python train.py --num_hidden_layers=9 --hidden_size=96 --num_attention_heads=3 --num_key_value_heads=3 --head_dim=32 --intermediate_size=768 --vocab_size=2048 --hidden_act="squared_relu" --norm="layernorm" --norm_place="pre" --norm_eps=1e-05 --positions="rope" --rope_theta=500000.0 --rope_fraction=0.5 --qk_norm=false --attn_scale=0.177 --bias="none" --tie_word_embeddings=false --parallel_block=false --init="trunc" --init_std_qkv=0.051 --init_std_o=0.051 --init_std_up=0.051 --init_std_down=0.0 --optimizer="muon_variant" --learning_rate=0.00664 --lr_mult_o=2.0 --lr_mult_down=2.0 --beta1=0.95 --lr_head=0.0119 --max_grad_norm=0.5 --warmup_steps=200 --schedule="wsd" --decay_fraction=1.0 --decay_shape="sqrt" --final_lr_fraction=0.02 --batch_tokens=32768 --max_seq_len=2048 --doc_mask=true --train_tokens=136800000 --max_steps=4175 --dataset="wikipedia_en"
Each number is 50 + 12 x the weight over the matrix's rms, rounded and kept within 0 to 99. Layers, rows and columns count from 0.

# layer 2 MLP down (transposed), 768x96, rms 0.324, rows 137-209, columns 48-95
24 46 37 53 55 78 41 40 22 58 56 63 56 41 60 54 33 69 53 80 47 53 43 55 46 39 38 43 39 59 69 39 78 55 51 42 65 59 50 31 58 68 25 47 53 62 42 35
45 51 49 55 49 48 53 41 55 44 55 52 59 59 62 44 41 47 46 56 36 56 50 55 43 55 46 53 43 56 51 50 43 45 53 52 54 51 52 45 50 51 52 32 43 54 45 52
57 52 35 41 37 38 52 43 63 32 56 65 34 28 43 53 58 51 54 38 34 36 44 50 54 58 29 47 51 67 48 58 54 68 47 71 22 47 58 48 42 69 61 46 49 40 56 50
60 47 48 29 50 60 77 43 54 63 57 42 37 43 35 20 26 33 66 55 46 42 47 39 56 54 34 50 46 51 25 62 61 52 56 65 54 42 56 51 50 54 68 59 61 45 56 57
51 48 60 34 62 49 51 52 48 60 53 63 61 40 26 69 42 38 46 69 51 45 52 46 26 35 50 61 45 43 47 45 43 52 78 10 58 80 45 68 54 49 44 37 44 51 51 56
37 41 47 44 57 37 52 52 57 55 49 63 61 36 57 59 44 48 20 32 54 60 62 39 47 61 42 52 34 38 56 46 77 45 44 47 39 59 23 43 57 44 40 37 49 42 53 74
40 60 53 49 41 51 33 68 35 44 48 43 37 45 44 48 54 54 60 58 60 47 74 31 30 50 55 44 53 35 27 30 57 42 48 24 51 67 43 63 56 41 64 40 43 58 61 24
52 56 54 50 55 51 48 44 43 70 32 66 52 64 36 52 38 57 64 40 29 48 32 71 46 35 48 54 52 59 42 44 57 57 48 51 44 62 45 46 45 50 65 60 38 39 47 60
24 44 58 61 55 31 51 60 31 36 53 41 57 51 69 56 70 35 54 52 44 68 51 41 50 60 60 40 67 56 54 50 41 34 55 42 59 55 53 60 72 50 60 64 41 43 49 44
41 74 37 34 51 51 34 47 58 56 60 49 65 48 32 46 31 38 56 41 37 56 46 29 34 47 45 53 32 51 33 61 52 55 55 40 72 67 40 50 49 72 41 55 64 44 38 56
56 53 39 64 54 35 43 67 55 34 62 61 65 43 44 58 52 59 31 51 45 49 49 44 46 77 45 44 37 48 43 65 50 50 57 53 57 59 44 27 42 55 45 44 46 54 42 53
72 70 27 36 48 59 39 55 42 35 70 49 24 71 51 41 51 47 34 51 60 47 65 58 40 58 47 37 40 32 43 60 53 50 59 72 59 75 50 55 54 51 46 33 58 44 54 40
35 39 61 38 63 48 48 66 48 45 50 63 44 45 57 53 61 70 35 31 40 62 64 44 51 20 35 53 47 58 33 43 37 50 33 52 58 74 47 50 35 54 50 28 49 44 60 43
59 39 37 57 42 54 46 51 32 45 37 40 37 63 55 54 64 29 44 52 56 53 58 38 59 32 56 60 53 54 68 66 54 45 56 63 47 59 56 49 45 51 37 42 38 41 45 48
42 41 49 59 54 24 65 59 54 52 65 53 52 50 60 32 74 39 37 40 48 58 34 47 45 34 74 62 54 73 29 60 31 58 58 52 41 49 49 43 74 50 33 54 53 58 42 56
44 36 49 44 70 46 63 49 43 59 66 53 54 66 54 43 47 47 42 46 53 52 46 45 53 45 35 41 43 70 40 62 33 72 68 28 63 57 40 63 52 53 49 40 37 33 43 55
51 48 46 56 36 36 47 74 71 23 49 55 58 44 35 46 46 64 54 50 47 44 65 37 46 67 28 54 65 51 62 48 26 39 53 43 53 51 63 44 40 56 55 50 45 51 39 49
46 45 48 36 59 32 40 44 55 44 62 49 31 47 59 51 34 57 55 46 36 63 41 61 54 50 38 63 54 64 47 60 60 59 56 61 47 71 56 37 38 31 48 38 46 49 63 29
77 52 46 37 38 60 60 54 62 43 48 40 70 50 41 61 52 59 60 67 37 66 33 29 45 59 63 47 55 59 39 73 41 58 75 56 37 59 34 46 29 63 38 59 43 76 27 38
35 34 55 44 49 61 51 59 48 34 56 51 59 44 48 40 48 51 68 57 27 46 41 58 32 66 65 42 43 34 67 52 23 38 67 60 31 45 68 49 47 51 38 51 63 44 43 46
51 49 66 47 47 57 50 58 52 41 39 53 52 57 64 44 36 44 47 58 38 53 56 41 65 47 54 72 51 47 24 37 39 47 43 44 58 49 37 58 61 64 43 48 62 32 27 61
34 59 54 70 36 43 42 63 54 45 44 56 38 42 82 43 44 67 47 52 39 44 44 45 54 69 41 61 48 51 63 45 41 42 46 38 36 36 29 51 68 50 37 30 45 44 53 52
51 22 62 46 48 53 35 77 53 43 60 62 37 71 64 45 51 60 37 15 65 51 59 49 47 62 39 46 39 65 61 60 56 61 45 43 44 61 62 51 35 51 52 62 41 56 30 80
61 73 57 32 50 48 50 41 52 38 48 53 42 52 44 76 63 47 77 56 45 57 56 45 71 48 50 50 39 38 59 51 57 46 64 41 53 44 69 66 59 38 55 44 39 33 37 62
74 62 61 50 39 35 48 32 74 56 45 63 57 68 47 33 54 60 72 42 63 44 30 25 49 59 30 62 45 48 35 57 26 53 54 52 69 63 50 42 44 64 41 37 49 39 42 73
57 52 43 40 63 39 58 69 52 43 47 66 48 54 50 59 43 47 62 67 43 50 47 25 41 49 80 52 41 49 48 42 38 58 50 34 48 36 78 38 50 54 40 42 55 61 42 64
35 79 68 50 63 51 63 60 30 70 58 62 60 57 53 50 47 54 52 55 28 56 34 48 29 55 52 30 40 56 50 29 47 55 70 50 79 39 51 72 65 46 54 35 33 37 48 86
53 25 44 41 27 24 53 45 55 50 67 52 65 64 15 31 52 49 42 58 58 31 54 47 45 48 45 49 37 54 70 55 43 42 48 60 50 32 64 62 63 38 51 64 38 66 50 55
69 58 42 46 38 38 53 45 55 53 49 56 38 42 57 47 53 58 53 42 53 35 47 55 40 34 39 64 38 58 58 61 35 35 53 36 68 59 39 55 56 72 42 42 46 63 44 60
52 61 50 30 53 59 51 63 58 51 59 39 64 28 45 58 45 40 55 43 46 54 36 63 60 73 40 39 62 47 38 60 74 37 50 41 64 45 54 46 57 39 62 49 15 54 33 32
42 61 42 61 36 53 61 37 45 61 51 44 31 52 60 58 52 35 52 40 50 48 58 49 47 56 45 44 71 49 53 24 51 66 37 44 43 32 63 71 30 62 51 20 45 65 68 60
62 53 49 58 65 39 49 48 34 37 51 49 49 65 30 41 41 51 60 55 57 48 60 40 44 60 33 44 56 63 61 66 39 50 63 38 61 59 64 65 54 53 49 44 72 39 45 50
56 43 60 55 54 49 63 69 45 45 50 63 39 49 58 35 31 55 63 38 47 70 60 35 51 48 21 52 42 54 57 59 55 53 38 27 55 46 45 61 40 49 40 64 54 43 19 69
74 30 66 57 60 68 46 60 48 49 52 55 26 51 71 66 63 41 50 57 54 46 47 32 60 63 50 51 37 41 46 39 33 64 43 64 38 43 32 43 45 47 39 50 58 54 39 60
27 26 36 57 39 70 42 53 65 57 50 39 43 32 65 40 57 76 35 62 65 53 63 39 86 61 36 38 51 56 56 41 54 38 47 42 19 67 49 47 42 46 51 65 48 53 47 62
42 30 41 66 48 34 44 62 50 45 57 55 50 58 51 69 42 63 45 44 55 56 50 57 40 46 54 32 55 56 46 59 28 37 55 51 55 42 28 54 59 56 25 20 44 35 41 59
51 54 66 43 36 26 46 62 46 29 43 64 74 63 47 59 52 66 63 41 49 55 59 39 59 48 38 76 22 52 44 58 64 30 48 54 47 32 59 42 52 47 55 45 53 50 35 45
47 47 55 63 31 36 47 61 48 37 75 45 47 25 53 53 72 51 54 55 64 55 59 38 58 55 37 57 28 68 62 39 40 49 40 44 45 54 47 62 29 85 46 62 49 36 55 61
44 54 70 49 52 63 39 62 46 74 41 60 57 57 68 34 50 75 37 40 31 60 48 54 43 28 71 47 42 55 33 32 54 61 50 26 51 67 56 29 62 42 49 53 60 65 57 50
51 28 65 49 63 32 60 74 43 47 59 68 56 45 49 27 34 48 54 59 43 76 62 37 35 54 46 45 55 53 41 62 44 56 64 45 58 59 53 51 61 51 52 60 58 40 43 63
60 58 40 42 30 60 37 42 68 64 48 44 41 63 70 48 30 31 48 32 35 50 37 37 42 43 52 54 44 45 45 46 48 51 64 38 46 39 59 43 52 54 47 70 37 23 72 21
53 65 39 48 51 81 64 55 67 52 48 64 63 68 52 38 41 66 36 41 45 47 43 66 61 52 67 52 56 48 52 53 41 49 57 34 42 46 43 32 63 28 64 41 41 61 63 53
37 63 63 33 63 67 51 35 38 38 50 40 49 69 50 57 47 47 64 46 57 65 34 25 71 46 62 56 48 54 53 74 36 38 45 71 75 55 46 46 51 43 41 64 43 72 40 38
66 61 45 62 61 45 70 74 51 44 55 61 74 52 52 45 53 55 50 63 37 21 50 44 59 63 52 45 42 33 54 61 70 59 48 54 39 52 32 46 61 67 35 54 46 41 55 47
50 63 51 58 57 40 48 67 58 31 54 48 61 35 57 49 34 52 50 32 31 58 45 50 53 42 60 57 54 48 31 43 43 49 51 31 37 47 58 40 52 78 63 40 51 36 57 43
51 59 55 36 74 44 50 49 48 21 75 78 46 63 67 44 47 46 51 40 56 40 38 59 67 69 61 39 67 54 64 46 73 46 39 46 49 60 47 49 54 67 53 39 53 39 46 69
49 62 52 40 40 52 91 52 47 35 33 68 28 30 54 40 58 57 49 28 56 36 49 38 69 55 45 66 34 44 41 48 59 33 63 46 51 71 50 56 49 69 48 39 51 60 52 33
48 69 46 55 69 35 40 44 63 58 62 52 53 52 51 53 56 59 44 34 29 52 40 52 35 62 50 54 45 57 66 42 33 38 35 40 52 44 40 25 82 43 48 51 55 49 28 50
62 36 53 26 23 54 60 56 57 44 55 51 68 70 49 52 42 67 51 43 48 39 53 34 75 43 57 49 58 51 44 62 51 53 66 39 48 57 42 46 52 45 59 40 36 36 36 36
69 31 69 49 39 41 40 55 47 59 58 56 57 52 38 63 56 53 63 58 58 50 68 27 62 37 70 40 59 53 66 52 19 47 51 10 52 61 58 32 51 68 72 43 39 55 51 68
42 27 50 50 59 26 52 65 40 22 60 59 83 59 36 48 49 38 50 56 34 39 49 73 43 38 52 63 30 41 68 60 42 40 59 45 66 34 37 69 61 54 58 54 49 48 53 59
57 64 62 60 25 56 43 48 62 54 44 69 70 55 34 31 41 53 42 45 54 58 39 19 58 68 53 38 51 28 41 46 43 50 51 27 62 34 61 45 69 58 57 49 41 47 59 82
57 50 49 72 51 47 44 60 24 61 44 54 70 29 43 67 55 46 48 35 50 59 26 46 53 43 56 73 80 52 58 71 38 44 44 49 43 39 47 57 63 62 46 71 51 30 30 34
38 67 66 67 44 53 68 32 26 45 53 44 30 38 45 58 68 39 70 70 42 55 32 56 46 34 38 30 32 57 45 45 63 49 64 25 48 56 75 63 48 72 30 43 37 40 44 49
65 38 67 34 49 53 46 83 43 53 51 31 48 82 49 60 52 60 37 71 42 48 37 37 67 60 53 46 46 33 33 51 71 64 30 57 63 49 40 58 28 64 42 50 59 75 41 36
68 78 54 49 59 62 56 44 54 62 58 69 35 43 41 38 46 36 44 52 44 39 63 31 64 38 45 85 42 41 41 42 67 63 50 48 64 45 42 75 44 65 61 64 52 38 72 49
38 50 66 45 61 48 46 42 73 42 52 33 51 49 52 40 69 59 50 53 48 48 60 53 54 60 66 52 53 50 35 44 38 58 49 49 54 41 77 49 47 45 58 35 68 27 47 42
50 45 68 26 55 36 54 42 59 36 65 32 58 30 55 54 33 35 53 49 52 49 56 49 59 65 44 57 40 46 53 41 32 34 64 53 58 50 68 48 57 64 46 68 56 53 59 52
53 64 63 50 43 45 66 49 47 41 60 41 70 42 50 33 38 39 40 60 58 62 47 63 51 34 56 56 68 53 35 42 36 55 68 43 43 70 70 36 39 72 52 53 47 39 60 47
56 49 60 42 45 58 29 47 39 38 53 46 73 53 37 28 61 54 48 52 39 46 47 57 54 44 35 52 46 57 56 48 47 44 69 47 28 55 62 57 54 38 66 55 39 36 55 48
59 57 73 59 72 36 50 30 31 59 59 57 68 44 48 44 50 33 46 36 32 50 65 58 67 68 35 52 61 59 25 63 37 60 55 41 53 52 47 28 33 49 54 39 59 59 53 46
57 71 44 47 33 57 44 53 57 52 46 58 45 57 46 43 55 34 56 45 48 44 48 37 53 49 30 50 53 49 48 67 50 36 53 60 32 66 46 53 39 47 53 22 38 67 47 55
33 55 61 58 54 71 45 51 41 59 46 56 53 52 51 59 66 31 39 60 53 56 43 62 49 44 75 50 73 37 50 30 47 77 46 44 45 37 47 70 37 34 38 48 39 52 62 56
64 68 51 44 42 37 63 62 37 29 46 65 52 40 59 54 59 50 37 60 41 35 58 39 54 61 47 63 38 64 45 66 62 46 56 46 38 49 65 38 54 58 58 60 45 58 39 56
53 51 54 32 64 52 72 50 57 68 64 42 76 53 52 73 38 43 47 39 45 74 38 45 26 28 67 67 71 49 30 77 44 65 64 39 46 47 44 27 44 38 48 43 55 41 32 55
56 54 37 62 51 58 47 56 68 55 44 41 75 53 51 55 72 53 36 55 44 38 47 36 49 46 47 55 65 45 34 33 52 73 51 49 33 47 31 58 54 37 43 49 38 72 54 58
49 41 54 57 66 38 63 70 69 47 51 56 67 55 55 32 58 33 41 28 39 51 72 34 40 40 62 48 55 84 30 55 46 55 33 45 52 49 50 64 67 51 47 26 69 38 54 53
50 58 55 78 54 43 48 62 34 39 74 65 40 63 49 49 46 59 52 50 59 32 72 77 36 41 33 46 49 49 51 55 51 49 51 58 52 35 53 33 38 44 75 36 38 57 48 44
63 51 44 52 54 37 29 66 42 57 43 60 56 50 37 44 38 13 49 65 44 55 37 53 64 65 40 40 29 46 68 46 37 59 61 58 46 58 40 62 43 41 62 49 68 47 59 76
66 55 44 62 65 36 52 48 42 74 47 58 41 49 50 35 68 50 42 52 53 49 41 53 52 50 46 44 56 47 56 51 49 63 48 52 50 42 71 53 39 48 50 56 28 63 26 82
58 32 47 48 67 53 33 58 52 49 51 51 23 43 72 48 39 60 54 42 51 45 59 59 67 47 48 50 30 49 55 62 64 43 45 59 59 35 57 42 31 49 51 47 50 27 61 42
62 82 53 71 64 43 45 51 44 31 47 45 63 41 45 48 54 44 42 63 46 49 41 51 42 57 63 75 70 50 37 48 37 54 50 61 65 54 44 66 72 52 37 32 58 34 44 59
57 38 47 31 66 32 34 55 66 40 52 56 24 48 53 60 36 34 64 67 47 62 63 42 60 55 62 69 70 26 45 38 61 56 36 49 53 35 65 68 51 53 43 42 49 31 64 59
# layer 2 MLP up, 768x96, rms 0.18, rows 138-209, columns 48-95
53 46 46 47 55 49 57 49 51 54 49 52 47 50 48 52 52 53 51 52 54 52 55 50 48 60 59 49 47 55 49 48 56 56 49 47 49 48 46 58 52 47 54 51 55 49 55 54
44 35 60 77 49 58 50 32 49 33 41 55 46 46 30 62 45 66 68 65 49 54 72 41 67 38 44 64 71 54 23 35 45 46 38 31 78 46 48 68 52 52 64 40 49 32 41 51
67 53 58 47 25 42 43 44 40 23 38 38 76 52 47 68 61 56 51 65 44 44 57 67 37 57 44 78 49 60 63 44 56 38 53 57 69 47 55 34 61 33 61 51 34 44 50 31
54 52 83 25 53 60 53 62 37 42 31 40 44 52 60 35 73 65 45 55 68 50 52 63 62 47 46 51 35 61 74 57 59 54 35 57 33 35 45 37 59 41 61 61 72 46 60 68
48 25 62 47 62 46 54 39 48 75 47 38 29 45 70 19 46 62 54 70 50 50 42 38 33 51 44 41 22 40 49 60 51 64 48 49 65 55 64 63 40 56 61 27 49 56 52 61
66 51 58 52 48 35 53 52 41 64 48 43 19 59 44 54 37 45 56 42 63 43 47 67 38 41 58 56 34 52 34 47 32 24 34 61 63 56 39 27 28 48 54 65 59 32 44 64
30 53 63 43 52 45 53 49 62 48 45 50 43 44 43 62 44 45 35 50 60 58 58 40 40 48 55 35 51 40 64 45 26 40 55 42 58 40 49 50 43 58 43 49 60 57 45 46
50 55 38 45 47 45 52 50 51 63 50 38 49 57 47 64 50 54 35 44 43 40 63 53 25 40 55 44 51 59 48 55 45 30 60 78 44 51 70 54 31 31 36 28 65 67 39 41
59 40 62 56 34 44 52 44 45 58 38 31 45 71 45 40 29 55 44 44 56 41 59 34 84 59 52 55 58 32 56 65 86 53 47 71 76 54 47 45 36 43 47 68 55 48 43 54
44 46 52 54 63 68 68 36 43 48 51 45 52 75 59 64 55 56 76 37 46 45 44 63 44 23 44 43 57 52 59 58 42 54 44 43 33 32 44 47 57 50 47 53 69 57 68 57
42 16 54 65 45 37 72 41 63 46 66 15 39 38 51 48 38 40 53 63 60 51 24 55 40 62 35 53 58 60 37 64 55 54 41 33 28 28 58 79 56 49 48 51 59 63 68 52
54 34 67 20 71 31 55 45 40 73 20 41 41 82 60 40 37 32 47 67 44 38 56 43 32 43 49 63 49 26 52 39 66 50 64 53 49 60 43 47 44 54 58 57 61 55 56 50
34 44 39 52 51 52 59 53 36 64 33 45 25 69 51 43 55 50 68 49 53 35 59 59 68 39 48 37 48 41 63 34 41 67 49 44 44 32 43 30 68 83 58 68 37 48 67 41
58 54 33 44 52 50 39 49 27 32 60 66 44 58 59 36 43 22 68 62 59 50 56 71 48 63 35 46 61 59 59 38 59 44 35 66 57 49 62 26 66 62 51 56 38 80 44 16
70 54 53 42 51 50 49 49 59 48 45 46 72 46 75 61 49 33 40 56 36 63 46 68 38 44 58 48 34 61 58 46 48 59 58 61 48 76 59 50 46 27 45 65 47 38 75 45
38 50 71 48 70 62 59 42 21 56 43 50 62 67 48 54 44 31 46 48 44 62 51 50 56 46 69 37 58 42 54 40 52 39 50 33 40 34 36 33 52 31 59 50 49 46 62 42
36 44 46 32 18 31 49 61 69 53 50 66 37 55 42 46 44 33 37 47 64 63 38 52 31 24 57 67 58 43 58 46 37 36 62 20 60 63 63 66 34 22 46 60 41 59 35 48
55 45 51 38 35 47 54 34 52 65 48 68 37 74 35 67 53 08 28 37 33 44 38 54 48 60 59 64 88 68 45 50 41 72 61 51 64 59 61 50 36 64 31 47 64 45 66 60
62 42 54 42 42 57 47 51 75 38 45 64 55 53 57 40 28 54 41 51 66 79 56 52 55 45 40 62 45 55 57 50 65 68 37 51 36 53 56 56 54 42 53 45 61 44 59 50
69 30 37 41 50 48 61 53 53 58 44 53 47 38 45 72 33 49 58 50 60 64 48 57 44 62 63 42 54 44 69 39 47 56 50 54 51 41 42 42 44 59 43 53 58 55 37 43
48 59 54 63 49 45 49 34 64 42 38 38 53 48 59 59 37 48 51 27 65 52 41 50 57 39 34 45 52 41 23 67 50 48 21 46 72 65 59 60 42 37 47 63 59 63 48 69
71 47 43 30 24 46 32 39 42 69 52 71 38 73 58 49 70 40 28 56 36 48 73 52 59 44 66 53 53 50 31 53 41 32 23 67 50 43 32 41 43 45 65 39 51 48 75 66
31 58 44 47 84 54 46 60 38 53 33 57 43 43 43 50 66 53 68 66 61 52 64 65 71 44 38 17 39 44 55 45 45 39 50 56 51 66 52 56 45 22 52 54 45 61 79 40
57 49 65 64 46 47 52 41 54 71 66 42 55 29 47 36 45 61 42 67 52 55 65 52 40 56 42 59 40 68 42 56 67 57 82 53 67 56 43 19 50 40 45 70 74 59 50 48
65 57 65 43 47 49 26 45 50 57 53 62 29 37 43 55 37 46 28 42 50 46 36 47 49 63 45 50 40 57 50 44 49 50 54 62 61 48 43 64 38 69 40 34 66 70 58 56
53 66 48 58 61 44 50 30 43 44 66 60 52 60 54 35 61 49 59 40 46 41 56 52 68 23 29 53 46 43 67 47 49 74 39 76 34 35 38 59 57 49 52 63 59 49 45 66
49 45 38 38 60 47 53 39 48 47 41 73 40 51 32 39 17 46 42 72 75 36 56 57 51 52 36 38 45 53 44 47 81 32 64 36 43 63 50 41 35 59 44 49 57 62 84 63
45 43 65 51 46 73 43 38 49 50 55 72 54 23 62 45 71 48 42 62 38 35 52 57 68 50 44 58 47 34 46 36 43 47 48 51 77 57 45 74 50 40 53 56 68 38 17 50
40 51 51 54 49 56 60 48 53 40 53 61 57 53 50 57 48 51 46 56 50 50 50 66 62 25 57 40 47 43 54 53 44 26 31 66 23 62 24 52 36 65 50 63 69 52 45 57
70 51 56 45 48 47 41 44 64 52 61 46 42 35 50 52 79 32 47 50 61 27 47 43 39 66 55 33 61 49 35 79 33 50 55 48 53 32 56 74 32 55 46 50 50 48 47 60
61 53 66 40 48 47 33 72 47 31 37 58 30 48 40 56 65 52 35 66 34 65 60 55 66 52 63 53 44 38 45 62 74 48 51 56 43 50 53 45 52 46 42 74 57 47 60 24
69 66 48 46 62 56 42 63 48 37 43 59 34 48 25 56 45 50 30 44 53 56 57 51 56 32 45 42 46 50 66 60 65 64 66 64 48 64 59 68 57 40 56 67 57 41 47 52
53 36 49 35 38 54 34 35 83 40 66 50 25 65 68 63 72 48 58 51 57 58 49 43 42 59 48 53 36 42 72 45 47 76 39 71 48 43 53 30 51 47 60 32 57 56 45 36
35 57 47 58 41 43 40 35 68 32 40 43 40 26 37 59 54 61 74 56 57 39 32 57 35 62 31 52 78 54 65 79 62 41 56 71 61 71 29 46 52 65 46 71 36 26 51 56
45 53 47 50 26 57 48 52 29 63 48 62 46 45 31 53 45 72 70 68 52 50 45 65 68 37 60 56 39 41 25 72 57 47 52 39 63 47 41 55 57 41 57 54 65 36 45 47
29 46 57 49 40 41 57 40 40 42 56 48 36 47 27 38 47 28 45 51 62 59 30 60 48 50 44 44 55 52 46 39 49 50 52 34 39 51 52 51 56 73 39 56 52 31 39 61
42 56 60 70 49 61 50 46 57 54 43 36 49 38 70 39 50 59 70 60 71 67 57 52 34 42 63 44 40 46 46 35 48 49 23 42 46 69 47 47 48 48 81 41 59 64 39 46
39 49 61 54 56 42 49 43 52 68 37 55 39 46 40 54 43 48 45 58 43 52 45 51 45 64 64 59 47 31 33 47 43 36 65 58 61 46 56 34 32 48 49 54 53 71 48 70
80 61 65 60 49 68 32 53 48 51 47 45 51 43 43 40 41 39 39 54 50 51 48 47 44 48 43 47 58 50 58 30 54 57 58 63 41 71 46 32 68 60 43 60 49 31 56 25
35 43 40 49 55 54 51 44 48 74 56 38 25 65 48 52 36 56 49 45 56 54 71 50 56 73 36 43 42 63 28 48 55 55 55 86 42 57 50 46 36 53 66 38 33 82 45 62
60 19 64 43 56 61 49 56 47 40 43 24 54 65 53 66 53 49 60 49 55 57 46 47 60 39 49 49 51 53 45 45 41 54 28 89 48 31 55 50 28 53 48 47 66 45 42 53
75 56 50 66 62 51 56 40 63 57 58 41 56 34 63 67 45 27 40 75 47 47 43 58 53 50 66 32 66 67 34 51 57 52 46 55 30 59 50 55 41 38 48 27 57 58 55 70
52 58 57 58 67 45 66 41 73 47 55 55 38 48 39 57 62 36 55 51 49 39 45 74 67 63 40 39 61 39 46 28 44 45 69 34 52 58 59 46 26 69 45 36 48 44 54 40
59 55 66 60 42 37 48 45 57 70 41 57 45 49 44 50 26 41 44 63 31 50 48 46 39 23 48 28 57 63 50 60 62 68 70 51 37 32 52 50 62 61 62 54 61 60 62 41
24 44 53 35 55 55 40 50 61 41 48 49 53 34 59 31 51 41 43 61 55 58 38 33 61 70 60 58 53 49 32 57 58 53 35 43 55 58 53 57 49 40 46 48 37 51 43 35
50 26 68 75 36 53 14 38 75 57 51 32 49 58 41 63 54 60 42 44 62 76 50 48 44 47 77 62 64 66 38 28 44 65 40 55 44 80 48 28 61 53 57 39 54 54 52 51
77 69 50 72 45 36 47 35 71 47 60 53 49 44 51 36 39 60 58 56 41 45 20 51 46 80 39 36 56 49 48 77 62 51 45 64 55 57 56 71 34 43 59 28 42 28 30 51
57 50 49 36 63 45 44 51 49 48 30 53 36 46 55 39 47 37 38 42 53 50 44 67 53 67 49 50 42 49 51 46 23 37 58 49 39 43 36 48 55 64 58 46 40 55 78 40
37 45 66 37 62 34 63 63 60 56 59 38 40 54 33 56 68 40 53 44 49 39 41 61 53 35 68 47 50 19 59 41 51 45 48 51 58 71 44 55 29 23 63 74 69 27 87 39
15 42 27 43 41 41 45 31 45 52 79 53 43 38 54 68 46 40 42 63 46 72 40 61 45 39 61 33 85 44 49 41 47 54 40 57 59 63 60 49 53 31 47 39 51 57 40 47
59 63 39 33 47 46 42 33 60 45 56 52 50 58 61 39 52 46 33 21 62 53 64 47 48 52 50 31 60 57 44 60 66 39 41 64 44 47 38 77 56 29 31 30 58 48 40 40
66 57 59 56 44 37 44 50 39 37 60 47 53 38 38 63 34 47 40 58 51 65 53 46 46 42 39 67 55 66 47 40 51 49 22 71 58 48 63 60 39 59 49 48 61 66 41 59
74 68 60 33 50 49 23 48 58 77 65 50 62 55 38 29 34 45 49 54 53 60 51 48 85 51 52 41 65 32 71 46 55 34 48 33 55 57 29 63 50 41 39 40 20 48 42 37
36 60 45 34 66 62 43 61 59 44 29 63 52 50 44 53 59 44 55 60 57 20 50 74 40 53 48 55 55 48 30 45 71 69 57 52 60 60 69 42 60 42 52 70 42 43 51 39
31 51 52 50 46 47 46 57 62 50 46 37 35 34 40 31 65 39 38 57 37 34 53 51 68 63 49 65 41 42 36 64 70 50 58 46 60 54 68 54 27 27 57 57 41 39 55 63
46 50 58 52 66 49 51 40 64 46 59 50 64 44 72 58 31 48 23 50 64 60 59 42 46 34 40 68 63 68 41 45 70 30 32 45 43 58 54 50 34 35 62 51 66 52 51 29
55 38 44 53 64 61 50 47 59 47 40 44 38 46 41 58 56 45 44 58 49 62 61 25 46 45 75 35 59 52 36 46 42 51 50 48 50 63 67 50 45 51 60 26 33 60 45 66
41 58 55 62 71 38 33 41 77 43 44 52 40 65 55 48 48 69 67 34 44 54 47 48 58 67 64 52 35 60 70 55 61 53 49 60 53 31 39 59 62 68 77 44 35 69 46 44
58 55 69 36 38 52 64 62 42 48 50 52 38 64 47 57 59 45 53 62 74 67 43 46 51 62 71 46 49 55 54 43 49 47 47 60 46 47 70 23 51 51 67 52 58 48 49 45
57 56 43 58 34 44 43 47 48 51 47 16 38 70 28 51 59 52 58 31 63 30 37 43 56 57 58 49 29 42 68 24 51 57 40 75 46 43 54 54 57 45 34 56 48 63 50 55
56 45 49 30 59 35 55 56 41 45 53 58 59 53 60 45 54 39 48 57 37 66 41 62 45 48 51 42 44 45 36 61 52 56 58 44 54 47 63 47 58 37 40 73 68 40 62 46
25 38 57 38 62 61 35 45 40 67 37 26 50 80 33 33 53 58 63 30 51 39 50 47 38 40 24 52 56 59 21 57 65 63 45 57 44 58 68 47 55 66 50 50 53 61 78 29
53 53 62 46 40 30 53 41 51 52 62 57 41 61 60 51 44 54 32 54 41 44 57 42 43 44 42 49 34 48 57 25 53 61 51 49 48 44 64 57 50 39 63 59 44 54 41 62
32 55 33 53 39 27 66 41 57 66 22 63 38 68 77 58 65 39 70 75 52 43 53 56 60 73 44 29 55 48 48 44 60 53 28 56 37 38 61 52 49 72 78 38 30 61 51 55
79 52 28 59 51 47 48 51 53 47 51 48 35 44 47 45 46 46 30 34 46 54 48 76 30 74 28 43 62 68 70 50 44 38 35 22 38 54 49 38 31 32 60 54 36 78 52 49
50 38 69 33 52 60 45 49 53 55 47 58 40 48 36 34 71 42 58 44 72 55 42 46 55 45 35 47 63 31 61 25 58 50 49 49 45 65 60 46 53 34 54 56 47 56 44 54
63 48 51 48 47 64 42 37 69 36 56 41 55 38 55 40 53 37 46 37 62 62 62 48 43 58 44 40 44 58 43 48 63 53 46 46 76 45 55 40 47 69 53 64 60 60 49 35
46 53 45 63 62 65 39 43 53 56 39 50 31 35 42 32 54 55 50 64 66 45 53 55 61 66 38 42 72 73 49 59 40 49 45 47 58 54 34 52 70 48 59 44 63 50 38 45
18 55 55 39 56 56 53 52 66 44 57 46 46 47 51 55 45 62 55 57 39 64 74 36 34 30 30 53 42 49 43 52 64 35 52 47 32 53 43 63 49 39 61 27 44 69 53 22
67 59 58 48 35 60 65 59 46 43 59 37 60 56 38 55 44 35 60 44 44 57 57 40 52 53 41 51 67 52 39 52 55 68 43 52 50 54 53 37 38 36 33 51 37 44 30 55
48 64 55 50 39 34 66 40 37 65 37 58 47 24 44 37 69 52 43 59 52 57 50 46 63 63 55 47 27 65 45 47 71 51 34 58 42 52 37 25 45 82 49 67 55 68 35 32
66 42 40 58 43 44 54 59 52 64 54 59 44 31 58 51 34 50 59 80 40 44 40 69 35 39 81 42 55 53 50 57 58 15 29 58 34 50 63 40 66 67 57 49 31 51 51 51